config.toml
num_hidden_layers = 9
hidden_size = 160
num_attention_heads = 2
num_key_value_heads = 1
head_dim = 64
intermediate_size = 640
vocab_size = 1717
hidden_act = "gelu"
norm = "layernorm"
norm_place = "pre"
norm_eps = 1e-05
positions = "rope"
rope_theta = 10000.0
rope_fraction = 0.25
qk_norm = false
attn_scale = 0.125
bias = "none"
tie_word_embeddings = true
parallel_block = true
init = "orth"
init_std_qkv = 0.0309
init_std_o = 0.0
init_std_up = 0.0309
init_std_down = 0.0
optimizer = "soap_variant"
learning_rate = 0.00429
beta1 = 0.95
beta2 = 0.95
weight_decay = 0.12
lr_head = 0.00696
max_grad_norm = 0.5
warmup_steps = 200
schedule = "wsd"
decay_fraction = 0.704
decay_shape = "sqrt"
final_lr_fraction = 0.0
batch_tokens = 32768
max_seq_len = 512
doc_mask = true
z_loss = 0.0001
train_tokens = 134000000
max_steps = 4090
dataset = "wikipedia_en"
Each number is 200 + 30 x the weight over its row's rms, rounded and kept within 0 to 999. Layers, rows and columns count from 0. The size before them is the row's rms in percent of the matrix's.

# layer 2 MLP up, 640x160, rms 0.138, rows 315-336, columns 0-159
095,268,174,224,234,212,236,168,212,249,245,185,179,243,230,169,183,249,250,174,218,206,198,226,172,152,224,132,194,210,230,196,231,187,223,154,178,184,275,221,180,196,218,212,153,208,202,221,215,177,197,181,247,193,267,214,155,181,190,247,164,228,161,187,189,225,206,187,215,217,146,188,204,225,202,263,224,212,176,198,175,136,218,205,196,187,232,193,205,168,246,149,193,183,156,196,169,246,175,214,241,186,179,199,195,160,178,238,195,175,165,178,213,193,165,253,216,189,234,221,225,196,218,201,236,227,149,229,192,190,185,151,257,191,211,165,174,215,225,189,202,192,183,179,212,264,249,231,189,245,229,191,195,190,215,173,188,267,160,220,222
097,215,188,242,204,209,225,156,248,183,222,220,234,249,185,145,177,222,251,152,161,199,186,225,190,188,275,226,243,225,212,225,234,159,153,124,195,161,215,183,212,180,238,186,221,201,170,224,173,230,215,191,176,274,225,203,167,180,161,244,223,206,195,188,227,169,208,148,187,258,207,237,202,206,166,201,193,159,240,228,246,115,187,227,207,234,188,205,156,201,180,170,249,240,181,158,144,169,221,213,174,219,175,185,213,124,215,173,240,163,213,209,203,236,257,186,200,165,185,226,200,171,194,196,179,198,216,206,217,245,196,161,196,178,203,194,200,249,148,220,186,190,219,211,198,226,215,199,178,218,219,215,244,190,230,205,215,226,196,166,229
102,229,230,163,198,166,197,213,251,198,229,247,189,205,216,261,179,242,170,220,193,203,190,200,184,217,173,222,169,185,172,243,240,257,196,228,175,272,175,202,198,195,200,219,172,231,210,185,213,192,199,143,247,227,193,223,215,229,202,220,199,226,197,219,170,153,159,177,216,244,210,197,212,238,194,224,142,198,219,204,130,218,260,166,191,210,226,209,208,235,198,176,212,183,152,119,251,259,199,223,197,234,163,185,231,187,206,217,222,185,151,158,151,202,220,191,190,232,174,204,175,217,174,172,185,188,196,257,215,195,198,157,204,201,237,174,187,240,196,212,190,200,188,262,221,155,149,214,203,177,265,178,187,144,187,287,248,217,205,193,213
092,221,219,211,184,162,158,164,220,193,215,198,171,265,155,150,217,217,240,214,212,187,160,205,259,171,196,192,223,180,175,191,204,208,173,216,207,143,197,192,200,165,184,189,145,210,210,220,273,249,201,250,178,169,228,176,198,177,172,197,187,168,214,206,238,215,134,204,193,238,212,242,240,220,219,249,206,182,249,186,240,235,243,195,164,197,187,188,214,178,226,220,145,198,203,214,196,172,202,120,207,172,187,173,167,215,237,244,190,184,163,206,214,180,136,212,186,227,172,145,173,171,180,211,260,200,212,200,169,205,178,214,236,204,244,165,222,190,262,220,209,207,191,243,203,225,164,164,223,176,159,226,273,202,208,201,168,232,153,262,214
093,200,149,180,184,173,182,178,241,219,163,220,174,198,200,165,205,195,232,190,190,197,169,206,236,203,165,245,231,260,174,193,147,184,174,191,204,142,191,264,176,162,201,187,185,231,152,234,228,201,193,184,167,218,193,223,164,203,148,240,196,246,166,225,196,241,214,230,209,145,196,263,201,169,193,208,183,214,172,207,147,191,214,208,158,172,153,166,189,226,147,225,185,160,224,151,216,160,198,241,247,266,216,162,158,199,186,181,229,199,227,216,198,121,212,229,201,212,179,224,201,212,231,249,198,176,168,230,215,218,210,196,225,233,161,182,243,205,172,182,240,228,185,159,224,220,260,167,239,175,188,250,202,167,191,140,198,207,256,199,213
106,234,233,159,197,165,221,193,182,209,199,172,179,198,186,228,204,176,206,223,234,183,208,182,210,265,186,183,207,155,181,220,151,172,180,210,241,201,211,210,215,160,153,176,183,189,239,243,142,207,255,133,180,229,203,170,188,190,191,216,170,181,135,197,213,220,214,235,224,210,204,205,160,209,234,195,175,192,183,200,156,166,197,213,200,257,164,222,241,145,170,163,196,171,235,254,222,233,183,205,184,221,215,222,223,238,204,155,213,193,175,196,227,232,243,189,215,154,196,225,159,213,212,179,165,213,221,179,189,200,162,141,256,247,183,269,228,254,184,224,246,166,173,179,206,181,183,148,209,214,188,229,148,168,262,190,132,205,159,161,172
097,185,219,195,199,218,193,180,193,260,217,242,264,196,192,204,167,162,171,210,220,226,221,181,166,198,162,182,189,178,178,213,187,160,188,197,193,171,226,258,219,146,217,181,206,246,261,189,188,154,251,177,220,180,199,206,202,216,213,251,192,190,190,172,173,185,214,227,196,170,158,161,216,210,184,226,152,224,249,226,223,216,238,220,171,198,229,203,186,237,201,224,185,195,168,221,266,183,173,206,198,187,176,253,230,242,219,211,197,164,145,238,209,165,221,168,208,242,143,228,198,175,130,184,207,185,217,204,212,170,197,222,151,168,182,212,217,194,208,315,154,211,185,210,280,220,237,194,272,211,195,200,143,202,231,184,221,165,227,197,198
104,206,184,186,222,202,175,185,231,255,151,194,186,217,250,184,208,193,201,277,185,193,132,185,220,195,211,199,234,186,192,258,214,201,186,174,99,194,207,183,127,217,223,150,179,173,210,202,271,195,258,232,197,213,181,197,278,179,216,220,266,214,188,175,201,208,237,253,193,173,191,202,194,233,182,172,160,180,212,241,188,165,252,215,211,199,178,234,179,192,213,190,238,200,239,217,196,196,173,231,171,144,157,205,199,215,226,225,201,151,182,201,202,198,227,203,191,219,185,200,148,180,169,184,186,208,209,238,246,216,201,182,197,160,202,211,255,144,186,269,179,205,232,196,158,198,215,156,153,150,185,159,249,183,216,201,223,185,192,187,194
100,176,177,180,166,221,143,222,198,195,168,217,201,210,220,246,198,216,198,257,185,195,203,212,208,184,237,231,286,179,236,177,189,234,171,215,166,172,245,178,203,227,182,191,245,254,189,218,178,208,188,168,193,190,247,200,192,180,215,191,163,197,181,194,177,233,164,179,175,181,293,178,175,232,143,136,214,211,216,221,215,229,233,218,192,205,181,194,196,203,216,214,157,160,211,121,189,230,192,202,182,173,165,175,202,210,166,231,173,252,131,153,197,183,173,204,191,208,231,230,213,149,214,261,184,211,161,232,192,200,200,207,222,220,183,209,166,192,196,155,199,230,222,224,297,139,242,226,166,199,206,209,169,169,183,191,193,249,152,202,228
108,228,202,194,151,178,197,182,246,190,183,144,182,179,234,215,189,187,188,141,224,128,173,175,173,194,248,165,190,242,268,206,191,242,159,187,187,239,188,182,178,207,203,188,229,155,191,174,202,192,170,205,242,238,197,219,224,230,222,177,232,225,178,192,228,164,184,246,214,236,248,264,195,193,149,241,239,151,182,146,192,194,233,204,218,238,221,189,194,268,202,178,176,186,207,228,223,189,205,125,238,203,187,134,192,169,202,197,206,255,163,185,195,221,233,236,234,194,169,175,199,254,205,215,190,218,229,191,200,202,243,218,274,157,177,226,203,213,189,191,195,195,248,203,211,213,209,208,210,232,162,199,230,170,226,186,221,262,240,162,245
111,188,188,211,258,205,163,134,252,208,188,193,168,222,221,186,196,222,225,205,238,186,189,201,232,213,164,223,181,175,218,168,260,185,192,191,183,199,266,213,192,205,157,214,187,199,143,164,151,208,225,156,222,241,211,169,222,235,210,246,197,220,186,215,250,178,231,230,227,211,161,206,193,210,179,233,219,193,186,206,154,161,243,183,207,166,167,191,118,151,158,186,223,245,166,150,221,247,206,213,172,241,196,211,163,183,208,220,247,183,180,185,166,254,204,166,176,220,213,147,195,202,229,236,234,191,223,190,184,228,166,220,222,141,232,177,177,190,106,214,219,213,180,208,244,164,187,170,255,173,209,203,200,190,248,221,191,195,239,153,195
098,193,197,154,174,179,239,245,203,208,187,163,176,203,215,186,190,170,285,154,160,217,231,133,190,203,199,250,230,192,215,246,243,259,268,220,210,187,216,176,191,187,200,187,194,199,210,221,237,245,177,191,142,215,203,146,161,164,222,165,200,175,227,200,209,247,194,180,202,204,199,197,149,199,282,205,258,219,172,177,186,182,237,208,199,137,195,158,211,191,247,206,168,184,220,164,199,173,208,188,206,184,240,203,151,230,176,150,211,231,172,220,190,176,155,233,189,214,265,196,217,199,175,199,175,255,229,220,162,192,159,158,277,196,194,214,225,186,233,184,190,183,244,166,169,240,185,206,178,196,185,197,160,217,190,208,229,184,234,243,197
094,199,176,188,213,204,213,236,198,196,236,160,181,251,239,207,182,233,209,186,242,182,217,242,214,199,165,249,166,223,218,168,201,195,212,168,204,212,208,168,201,257,185,212,188,196,172,163,210,187,183,209,181,221,217,215,230,163,219,222,164,213,178,218,211,160,208,220,164,167,200,175,188,236,178,187,190,182,218,249,179,235,215,146,141,220,218,225,158,212,159,163,204,212,214,208,204,202,246,152,223,140,192,150,189,210,229,229,255,158,174,229,189,195,159,211,194,136,149,222,206,176,219,188,198,150,166,191,225,197,220,194,201,182,209,158,219,199,131,205,271,244,227,224,223,194,208,192,196,190,266,222,319,243,222,196,154,240,216,214,133
096,202,218,237,174,149,230,167,218,184,234,220,154,202,232,146,235,279,134,193,173,193,136,266,142,190,243,175,227,184,236,222,155,197,255,227,198,235,188,180,149,196,179,138,205,223,250,155,210,210,267,187,237,233,187,149,211,153,188,254,207,215,206,204,216,174,150,181,240,220,236,235,199,216,217,184,216,147,211,187,178,145,237,162,213,158,162,141,208,189,188,211,213,233,172,215,225,204,195,229,220,220,201,210,203,218,198,224,231,212,194,227,242,212,237,231,182,136,198,177,170,183,183,191,228,166,212,229,191,217,182,184,205,184,219,225,227,160,221,199,201,226,219,211,210,253,177,233,205,211,218,206,175,195,242,179,199,236,201,229,222
094,235,187,150,207,255,244,215,212,171,238,194,219,185,189,180,216,207,181,216,205,206,218,194,211,182,191,198,222,171,224,237,185,211,217,141,224,194,173,197,205,202,215,189,211,142,195,230,227,225,172,191,162,201,195,189,181,180,204,199,138,185,121,183,214,257,203,234,195,148,209,213,146,179,187,171,222,205,197,211,184,180,143,206,121,225,267,247,258,234,219,174,208,263,265,193,213,222,162,136,219,133,226,184,207,203,217,189,152,210,217,157,187,201,276,217,192,190,215,278,199,169,209,209,215,212,209,218,153,196,154,221,209,184,135,196,211,131,224,212,234,217,214,230,215,190,178,235,196,175,165,212,197,174,173,171,195,211,223,180,201
085,151,236,168,148,227,183,159,197,219,166,216,189,212,238,165,219,220,263,243,252,227,221,213,259,196,209,171,256,235,162,181,220,184,148,198,218,191,180,205,215,210,201,244,182,204,200,176,235,193,244,204,216,194,228,208,226,181,194,238,220,234,228,190,125,171,203,152,237,233,204,188,213,144,216,203,235,242,211,191,202,222,221,181,152,224,215,277,251,220,216,225,194,220,188,191,231,211,189,236,194,203,127,178,151,183,204,204,205,184,222,219,212,193,155,192,206,187,230,179,206,230,207,167,247,230,201,172,223,212,220,238,199,214,248,201,205,137,137,198,225,169,185,205,227,175,178,170,240,160,201,181,206,211,317,199,194,221,211,188,175
089,176,141,233,189,219,215,187,136,197,251,254,196,175,209,195,181,192,185,195,180,184,217,192,243,152,144,201,196,241,247,227,219,189,210,168,271,257,202,191,215,192,255,238,197,269,242,201,232,203,180,222,177,160,224,222,226,223,174,151,144,209,162,167,248,200,205,146,243,197,139,188,183,232,236,205,233,183,219,171,170,188,239,243,169,145,252,258,195,203,210,163,225,230,176,196,189,187,220,177,238,193,190,203,179,178,214,188,204,180,201,204,191,212,185,231,203,171,213,186,214,177,194,187,188,182,192,256,177,246,213,146,213,188,200,200,177,212,198,182,230,297,184,192,204,195,188,238,171,177,237,204,150,230,151,224,206,209,245,186,227
094,262,252,175,181,172,183,255,190,169,206,173,215,237,243,213,176,196,235,206,209,191,240,125,218,223,222,201,212,209,176,203,115,188,225,248,193,235,189,240,251,161,229,207,173,213,236,234,261,175,155,200,178,274,169,236,202,225,168,200,252,181,229,163,172,222,238,178,205,242,131,194,224,247,191,202,226,220,227,198,196,242,176,196,198,151,231,178,219,170,192,195,189,224,252,235,210,197,156,192,197,198,179,226,218,188,172,168,171,168,213,202,148,200,235,218,233,227,208,211,193,163,221,188,176,147,186,236,177,191,186,147,175,167,182,157,195,174,186,200,197,221,261,161,248,199,245,174,167,198,197,219,192,191,222,168,184,172,170,179,220
093,171,212,177,224,195,194,158,228,167,216,168,183,184,225,232,134,191,227,178,200,232,201,239,204,228,182,180,198,170,186,199,249,205,236,181,186,189,200,191,179,230,200,193,232,178,161,112,172,222,179,208,171,185,146,193,209,187,213,236,178,239,165,248,202,202,126,158,222,204,262,228,169,187,202,179,221,231,243,146,247,186,205,270,202,220,227,207,168,182,204,205,223,271,223,162,192,185,182,211,206,192,184,215,225,183,163,157,207,196,179,213,192,189,170,247,189,208,231,245,255,247,280,252,206,215,185,215,209,210,167,211,150,229,148,286,217,179,226,179,189,197,242,167,184,212,157,229,187,198,192,155,164,237,200,224,221,204,208,207,184
092,197,157,142,188,232,218,191,197,190,138,244,175,214,198,185,199,201,191,178,216,247,219,250,167,135,170,207,259,191,218,193,204,226,193,218,196,217,205,212,198,258,173,177,225,192,182,239,160,163,190,228,138,225,194,209,215,233,152,222,268,186,129,172,241,199,182,226,141,235,186,181,176,210,170,177,170,160,269,221,207,157,210,155,193,175,204,231,192,152,160,159,213,234,222,183,180,194,228,220,198,165,173,214,165,197,166,169,243,183,193,215,170,225,179,225,147,209,189,162,199,141,188,257,212,184,237,231,222,196,237,203,254,185,203,209,235,195,209,200,205,257,200,215,224,207,251,180,205,185,192,212,229,216,246,154,219,217,207,271,204
087,234,175,250,213,206,203,232,180,229,208,84,133,177,206,227,226,206,202,158,190,170,191,201,198,192,212,180,222,178,221,178,191,176,169,209,170,180,219,218,223,257,202,190,212,177,190,210,172,159,205,154,185,214,159,177,190,172,203,191,243,167,131,258,164,172,179,207,175,228,196,192,176,152,168,206,197,182,239,191,212,154,211,236,166,225,198,201,174,214,173,217,180,231,192,224,212,193,221,185,166,222,231,175,229,159,198,204,187,266,221,170,227,202,169,201,257,212,214,131,123,189,197,207,237,189,195,154,188,189,176,202,234,137,148,165,171,204,166,190,201,212,203,198,177,203,176,158,241,170,164,222,230,174,232,181,239,244,150,172,260
116,160,169,166,208,163,223,173,194,251,140,175,189,217,187,219,206,217,200,165,163,174,224,208,149,199,203,172,147,234,216,190,123,144,190,203,225,222,187,205,231,215,174,160,193,196,235,139,174,159,198,170,188,179,193,203,229,206,217,163,187,184,201,222,181,199,206,218,223,207,223,179,200,211,166,188,209,160,239,205,219,166,230,137,149,233,220,228,230,152,167,244,186,198,173,218,170,206,219,182,221,257,199,159,202,186,181,244,239,196,188,231,209,219,180,213,140,206,188,213,199,250,206,180,214,186,195,174,199,199,193,182,209,185,138,181,189,180,198,156,176,210,233,219,231,175,236,163,178,224,214,260,234,205,221,242,234,260,166,179,329
# layer 2 MLP down (transposed), 640x160, rms 0.119, rows 315-336, columns 0-159
096,157,223,181,178,205,216,196,245,189,257,211,174,187,189,224,214,194,185,255,173,217,170,176,218,214,234,227,258,209,228,233,161,211,217,192,203,286,183,205,249,236,200,192,272,188,218,188,175,218,191,135,210,210,246,209,218,177,198,151,191,188,211,206,186,116,172,190,210,97,202,221,196,183,226,191,232,229,212,226,235,237,130,212,245,190,155,217,248,228,183,210,183,204,161,273,209,201,162,204,202,217,231,155,211,189,222,230,198,167,153,183,172,227,172,215,167,248,235,156,219,218,214,167,200,193,242,213,213,210,213,197,156,144,237,190,160,225,160,182,189,256,213,190,183,225,219,183,213,179,215,201,204,219,197,213,164,161,209,203,189
081,173,224,207,172,185,180,239,202,256,208,206,127,224,195,194,203,186,198,258,232,223,272,186,187,156,161,187,208,149,201,232,199,265,243,241,189,235,170,230,231,240,210,212,162,229,214,181,137,216,224,222,249,169,256,228,231,224,236,175,114,172,193,206,228,214,191,200,214,173,220,197,175,225,235,215,214,215,179,186,188,217,171,179,217,178,222,191,208,191,206,175,135,133,274,230,225,223,203,173,240,193,213,216,262,230,221,208,156,237,219,199,224,225,135,201,183,218,223,182,242,174,172,243,200,225,222,199,197,159,223,204,222,198,220,187,253,195,252,184,217,209,189,215,216,182,185,197,240,203,217,227,165,198,171,177,226,141,213,187,220
106,180,200,224,230,228,232,167,181,221,219,155,183,186,160,201,217,182,255,184,180,211,216,199,159,110,194,153,192,161,209,199,229,236,194,195,227,221,186,159,222,188,173,194,183,220,195,260,257,194,206,233,203,184,189,221,256,182,196,218,198,144,233,169,185,212,163,256,224,177,168,153,181,207,218,184,220,156,225,231,198,207,195,171,185,244,276,241,194,200,185,149,164,174,213,212,209,188,223,255,257,169,215,199,214,168,228,161,175,182,151,233,242,231,214,195,254,207,200,254,196,182,249,192,207,205,244,205,173,234,188,237,246,138,169,212,173,185,183,203,214,229,239,241,210,242,218,183,218,248,250,199,193,192,152,194,188,175,138,188,187
094,149,240,188,238,154,266,241,127,181,199,225,180,186,221,199,157,201,170,167,221,196,166,173,122,198,168,206,159,188,199,257,206,199,220,157,175,258,191,213,192,182,217,253,198,225,230,182,193,204,165,148,208,239,159,194,190,217,152,225,218,219,250,214,213,154,201,228,200,239,186,225,194,194,189,199,171,205,186,206,135,155,156,248,158,198,196,228,182,209,164,209,257,169,175,209,225,210,182,239,185,209,164,196,217,158,222,181,209,198,232,223,184,243,212,184,219,219,185,231,172,194,236,174,138,179,216,187,240,129,221,154,191,208,177,161,208,195,184,180,193,199,162,206,177,186,194,224,122,182,207,249,137,220,187,222,199,205,246,220,214
111,141,248,212,229,271,202,175,165,189,235,185,200,189,206,192,163,197,211,253,148,187,182,191,167,169,253,233,188,189,223,230,220,203,250,175,162,192,190,159,207,196,166,230,187,187,247,160,172,238,184,209,230,162,157,220,232,210,262,213,175,206,206,179,219,222,190,162,205,281,190,195,195,237,199,195,210,155,205,172,207,225,171,170,207,242,196,234,185,136,193,194,235,227,166,277,150,204,222,183,200,133,205,217,208,183,220,133,239,196,150,175,172,230,189,175,226,186,210,197,183,213,176,153,202,130,206,142,199,188,180,158,185,198,210,269,162,220,190,192,210,225,231,222,174,183,188,199,201,183,177,171,206,172,235,238,196,205,164,213,150
080,223,221,227,205,248,170,193,234,165,210,182,238,195,165,197,216,171,151,138,218,206,165,232,171,174,151,205,193,222,266,207,238,196,231,171,187,221,157,200,216,212,247,281,181,232,166,167,217,160,149,229,201,193,163,224,211,186,223,226,208,190,183,231,162,156,158,204,174,207,191,225,224,183,176,225,218,181,193,175,260,183,196,176,193,162,225,204,169,211,220,216,236,198,167,165,209,165,210,217,245,191,159,180,160,207,224,262,181,217,237,209,186,228,177,251,176,239,215,189,177,200,204,226,276,244,237,206,199,216,199,217,188,189,263,203,175,161,169,216,170,233,190,162,211,174,216,181,112,228,188,192,268,219,160,202,263,209,221,190,213
103,207,184,175,212,204,234,211,235,226,159,241,195,181,211,191,261,220,210,275,212,195,176,210,184,201,260,189,142,217,220,204,221,186,267,209,171,249,189,222,258,139,192,225,167,206,247,165,242,232,228,154,166,175,219,214,195,222,204,233,242,190,215,177,270,181,221,205,180,161,209,243,224,186,218,213,227,231,160,233,218,185,175,168,196,172,220,217,248,203,185,176,201,191,249,256,250,154,182,150,248,211,229,222,159,206,191,214,181,230,189,196,184,160,223,240,174,261,199,215,131,146,236,225,153,224,181,228,220,173,186,226,190,208,217,185,229,164,162,194,194,230,170,219,232,194,220,191,224,201,219,249,207,153,176,204,184,205,186,174,242
091,194,257,256,147,180,182,169,158,160,187,198,278,198,187,186,178,229,187,186,219,169,208,163,172,154,206,233,164,202,202,190,176,207,200,173,195,227,208,217,156,221,230,241,186,216,149,245,219,206,213,204,156,225,207,212,189,151,164,196,200,125,179,226,154,228,130,162,262,190,190,207,228,170,233,174,185,195,202,149,161,145,206,177,214,204,271,206,166,179,217,231,171,211,210,209,182,190,264,194,203,220,183,189,227,286,188,214,206,180,284,173,180,230,196,242,171,183,216,211,170,251,186,217,222,155,215,169,211,209,208,193,217,217,237,199,185,132,246,204,207,244,207,193,207,210,208,259,164,199,196,190,184,201,217,207,187,186,175,190,172
093,200,177,166,217,193,203,160,177,238,122,140,203,208,217,206,211,243,189,215,258,199,192,204,187,194,148,153,254,219,142,167,212,212,215,215,220,118,212,173,202,218,214,240,206,201,198,204,191,194,219,201,223,190,239,237,243,227,185,233,210,209,223,172,137,244,227,182,227,143,210,165,216,219,191,187,220,200,204,203,181,190,245,184,234,219,199,229,222,152,227,175,204,190,252,184,251,186,182,202,161,102,232,226,268,217,187,172,214,204,216,199,193,220,198,229,199,230,215,187,169,186,249,177,181,218,195,236,169,235,167,224,188,211,169,192,169,188,229,179,165,208,234,233,128,166,214,256,195,200,172,200,189,150,213,190,228,172,122,198,220
081,170,207,214,214,236,176,209,155,180,211,223,177,201,191,204,217,210,159,276,200,216,226,240,173,201,184,241,188,196,153,159,239,121,167,205,211,177,217,212,232,189,263,221,208,213,178,197,209,174,207,196,196,188,196,228,215,196,149,253,140,194,219,180,159,225,197,186,184,89,168,178,192,205,232,213,206,199,184,233,160,210,138,219,245,221,169,190,183,220,167,202,162,186,199,186,212,177,168,208,183,198,201,258,210,180,198,176,181,163,218,214,160,241,149,157,180,218,161,217,161,154,210,189,225,237,258,161,181,221,122,229,158,210,209,158,197,190,190,206,199,262,140,188,212,188,177,172,197,183,214,166,192,183,171,207,182,141,190,160,178
112,194,268,193,184,248,234,208,136,215,225,187,172,226,190,194,184,217,229,228,206,218,181,216,181,153,213,172,219,272,184,190,162,214,220,236,232,152,192,157,198,199,213,204,231,219,240,179,175,180,181,172,221,211,178,183,121,194,185,170,206,226,231,194,231,188,185,156,177,170,219,122,166,158,185,237,175,163,205,172,207,222,177,226,214,177,227,161,179,241,202,204,182,160,200,229,184,192,233,251,290,206,140,217,158,156,236,246,186,212,192,217,237,209,274,227,215,239,177,227,253,218,156,213,186,250,188,137,187,216,207,225,187,222,241,215,260,221,222,203,147,204,223,208,212,211,204,244,174,222,184,199,205,224,208,182,195,216,191,182,197
103,182,243,165,189,156,230,187,195,221,196,195,210,200,201,186,174,162,208,156,140,192,183,217,149,187,239,209,218,162,183,210,239,211,211,139,216,261,237,210,262,180,205,196,189,196,178,163,152,175,185,202,223,218,254,164,180,192,253,242,251,184,240,235,216,204,246,201,248,202,186,186,186,180,248,154,243,214,229,198,226,211,164,183,189,233,239,212,232,205,193,244,196,176,183,211,207,193,251,203,238,172,176,177,196,219,180,240,179,163,170,162,212,164,223,243,231,201,148,190,188,212,196,158,237,167,191,223,204,228,169,188,234,132,252,178,169,235,204,187,172,194,171,282,239,194,188,208,189,223,189,205,215,131,206,225,201,192,125,166,236
096,208,193,224,170,201,187,137,177,207,166,201,169,184,176,173,181,180,203,192,179,182,228,150,212,181,254,197,198,231,202,219,206,186,183,147,208,164,205,203,228,218,208,211,214,184,219,236,174,214,197,202,186,193,201,238,196,219,132,154,210,170,179,151,195,268,177,150,181,207,235,175,170,150,195,219,218,173,195,174,187,135,175,181,210,174,172,210,238,121,260,212,191,244,246,141,209,194,200,222,166,271,227,203,254,198,175,119,169,211,211,172,206,221,225,255,200,236,234,210,241,210,178,187,171,221,178,164,158,235,208,245,177,183,214,190,211,213,223,199,187,182,135,245,201,194,239,200,207,199,124,191,162,172,150,199,193,185,172,189,151
097,235,177,220,150,152,199,181,176,215,170,222,149,216,186,228,211,222,209,177,196,243,200,232,229,210,207,175,199,197,185,221,238,171,236,209,193,185,230,185,190,189,225,224,193,156,174,257,192,207,212,184,195,207,212,264,152,172,201,210,243,229,156,149,188,250,139,176,216,212,265,182,221,147,174,186,190,229,231,197,210,248,156,153,237,210,240,189,202,157,205,246,177,230,173,180,207,290,208,169,223,163,215,215,232,250,178,227,212,167,186,213,157,204,147,208,266,212,199,242,203,175,193,185,203,200,195,175,239,180,195,158,235,205,193,220,232,172,227,209,210,225,179,212,197,107,165,182,196,200,175,199,271,179,178,204,149,164,193,169,224
093,176,188,209,210,143,190,167,153,196,190,226,115,188,165,224,189,196,230,176,182,214,187,228,196,231,211,208,163,250,187,153,195,207,211,253,209,225,209,217,218,182,191,212,223,211,184,189,220,197,192,233,270,184,197,221,178,237,200,206,283,223,232,191,181,118,207,142,218,260,205,202,187,196,225,212,193,159,162,253,228,208,179,196,247,164,153,173,171,171,163,246,211,178,171,185,193,179,254,227,240,232,199,174,190,204,183,188,169,176,214,251,199,168,122,216,195,216,166,179,186,211,213,179,223,189,203,188,218,199,234,166,172,126,209,188,158,221,200,207,163,193,178,169,201,195,223,188,176,230,277,178,184,201,235,216,148,128,209,204,185
094,206,147,183,187,194,202,251,212,182,279,166,224,186,182,180,182,166,202,148,176,208,225,210,177,262,199,249,206,174,245,226,129,205,257,155,212,232,185,195,175,183,184,185,188,159,206,170,172,167,208,204,234,168,152,173,180,198,179,166,197,194,198,172,189,171,221,206,107,204,201,169,226,257,236,209,156,207,212,240,218,187,152,201,158,223,183,187,193,189,190,224,208,233,218,174,206,179,205,149,225,266,200,154,208,230,194,171,170,262,194,192,155,176,192,174,214,208,144,197,138,225,158,151,187,221,182,213,188,210,172,249,190,217,186,191,156,228,231,191,167,207,173,179,206,177,202,224,197,169,205,223,229,147,134,220,176,154,173,201,230
100,231,189,140,190,235,174,133,230,215,150,211,232,206,201,154,198,183,216,249,176,236,198,213,206,216,213,186,164,229,158,190,153,199,210,206,210,193,261,186,241,188,130,216,213,208,156,178,223,207,157,201,199,241,173,166,188,199,232,214,205,215,168,238,109,213,234,224,208,281,215,223,205,158,206,183,201,201,208,172,213,200,180,208,175,199,192,179,211,210,244,260,167,184,248,126,242,156,249,224,200,209,191,206,214,248,195,194,188,195,197,190,148,206,186,170,206,231,238,209,191,163,187,185,230,215,222,150,208,133,177,214,173,264,226,212,192,186,237,237,207,162,223,218,184,234,183,160,202,196,139,175,198,184,271,199,212,216,209,210,165
098,207,188,253,176,269,137,188,210,227,224,192,213,182,220,221,184,231,263,216,207,181,200,241,208,193,211,188,161,203,183,200,209,203,195,253,156,246,208,218,199,159,164,224,226,212,150,207,245,184,261,172,180,187,214,234,217,229,177,248,163,221,257,222,242,208,206,218,204,205,188,193,249,192,191,187,194,217,188,176,194,257,173,188,122,193,181,159,151,173,217,180,185,150,197,152,192,214,170,210,204,211,236,182,189,163,247,195,216,212,186,220,188,187,172,289,221,206,211,263,211,215,194,201,207,175,259,157,199,270,149,170,151,207,200,207,218,205,176,202,245,221,230,204,165,117,244,165,208,188,157,194,214,196,166,228,207,194,196,222,199
102,172,223,180,212,204,117,212,194,238,151,181,209,215,215,178,242,154,171,173,206,182,197,172,149,175,154,205,198,212,185,289,186,222,166,231,187,148,152,202,169,153,200,173,225,203,228,183,153,223,162,209,213,197,207,209,223,171,197,173,157,200,169,235,210,187,212,198,192,159,188,171,155,251,179,195,208,216,156,207,237,160,177,205,244,264,194,212,207,193,192,210,206,168,204,195,204,120,165,186,213,149,244,219,158,174,157,169,213,216,216,149,265,207,206,278,158,193,207,156,199,221,203,228,217,207,178,215,165,215,199,203,172,230,243,195,157,164,215,181,186,200,212,140,232,218,175,157,173,189,199,195,190,195,255,143,215,189,225,234,219
102,196,251,233,212,217,199,219,212,268,174,196,160,204,227,226,204,217,164,163,221,210,173,267,172,201,186,152,154,223,175,276,224,250,204,192,206,184,149,187,230,159,229,222,190,193,213,226,148,192,199,185,178,230,233,256,231,224,189,239,202,205,206,231,170,199,219,238,231,201,159,171,175,174,225,179,214,248,173,245,185,231,188,222,195,171,170,247,196,182,138,206,162,182,193,232,206,160,218,179,182,261,133,227,232,204,115,208,213,191,236,157,210,192,198,183,191,236,234,223,161,185,168,270,178,183,196,188,202,167,213,187,190,184,192,192,194,154,198,256,196,213,211,230,225,127,204,182,205,167,235,206,209,179,212,217,206,173,193,268,194
092,224,197,201,221,183,174,174,158,162,235,196,236,135,236,183,208,257,180,206,183,183,227,150,174,224,187,238,229,228,275,197,181,186,237,199,162,205,176,187,183,193,220,167,155,140,183,187,206,200,230,209,172,204,198,263,290,209,173,148,186,172,222,181,164,199,225,218,214,147,223,220,190,245,197,191,182,224,223,214,205,175,190,140,228,238,199,217,193,235,220,149,215,157,237,202,165,153,201,199,179,142,202,181,123,236,175,200,221,122,176,202,221,196,248,166,178,166,218,200,206,169,206,209,149,258,158,198,193,215,189,212,200,225,264,195,180,231,175,186,166,189,199,234,189,201,231,203,192,227,194,196,160,183,209,155,162,223,230,200,190
108,233,216,187,196,147,170,178,147,179,197,215,238,256,205,232,181,239,215,182,241,188,207,252,171,225,234,216,193,141,189,215,209,171,157,184,201,173,151,216,229,253,202,226,139,193,169,231,150,210,200,200,242,189,214,220,212,206,255,178,211,208,239,181,205,200,214,177,251,142,195,161,231,151,200,210,167,197,219,212,205,155,211,197,175,246,205,179,239,207,228,199,206,157,253,196,162,187,184,209,181,193,249,192,167,217,200,203,258,157,203,169,219,209,192,224,161,273,155,233,148,218,165,240,176,183,209,194,124,234,190,198,196,217,172,206,218,216,190,197,207,219,185,201,200,164,200,245,116,217,248,232,206,269,203,212,178,179,192,248,220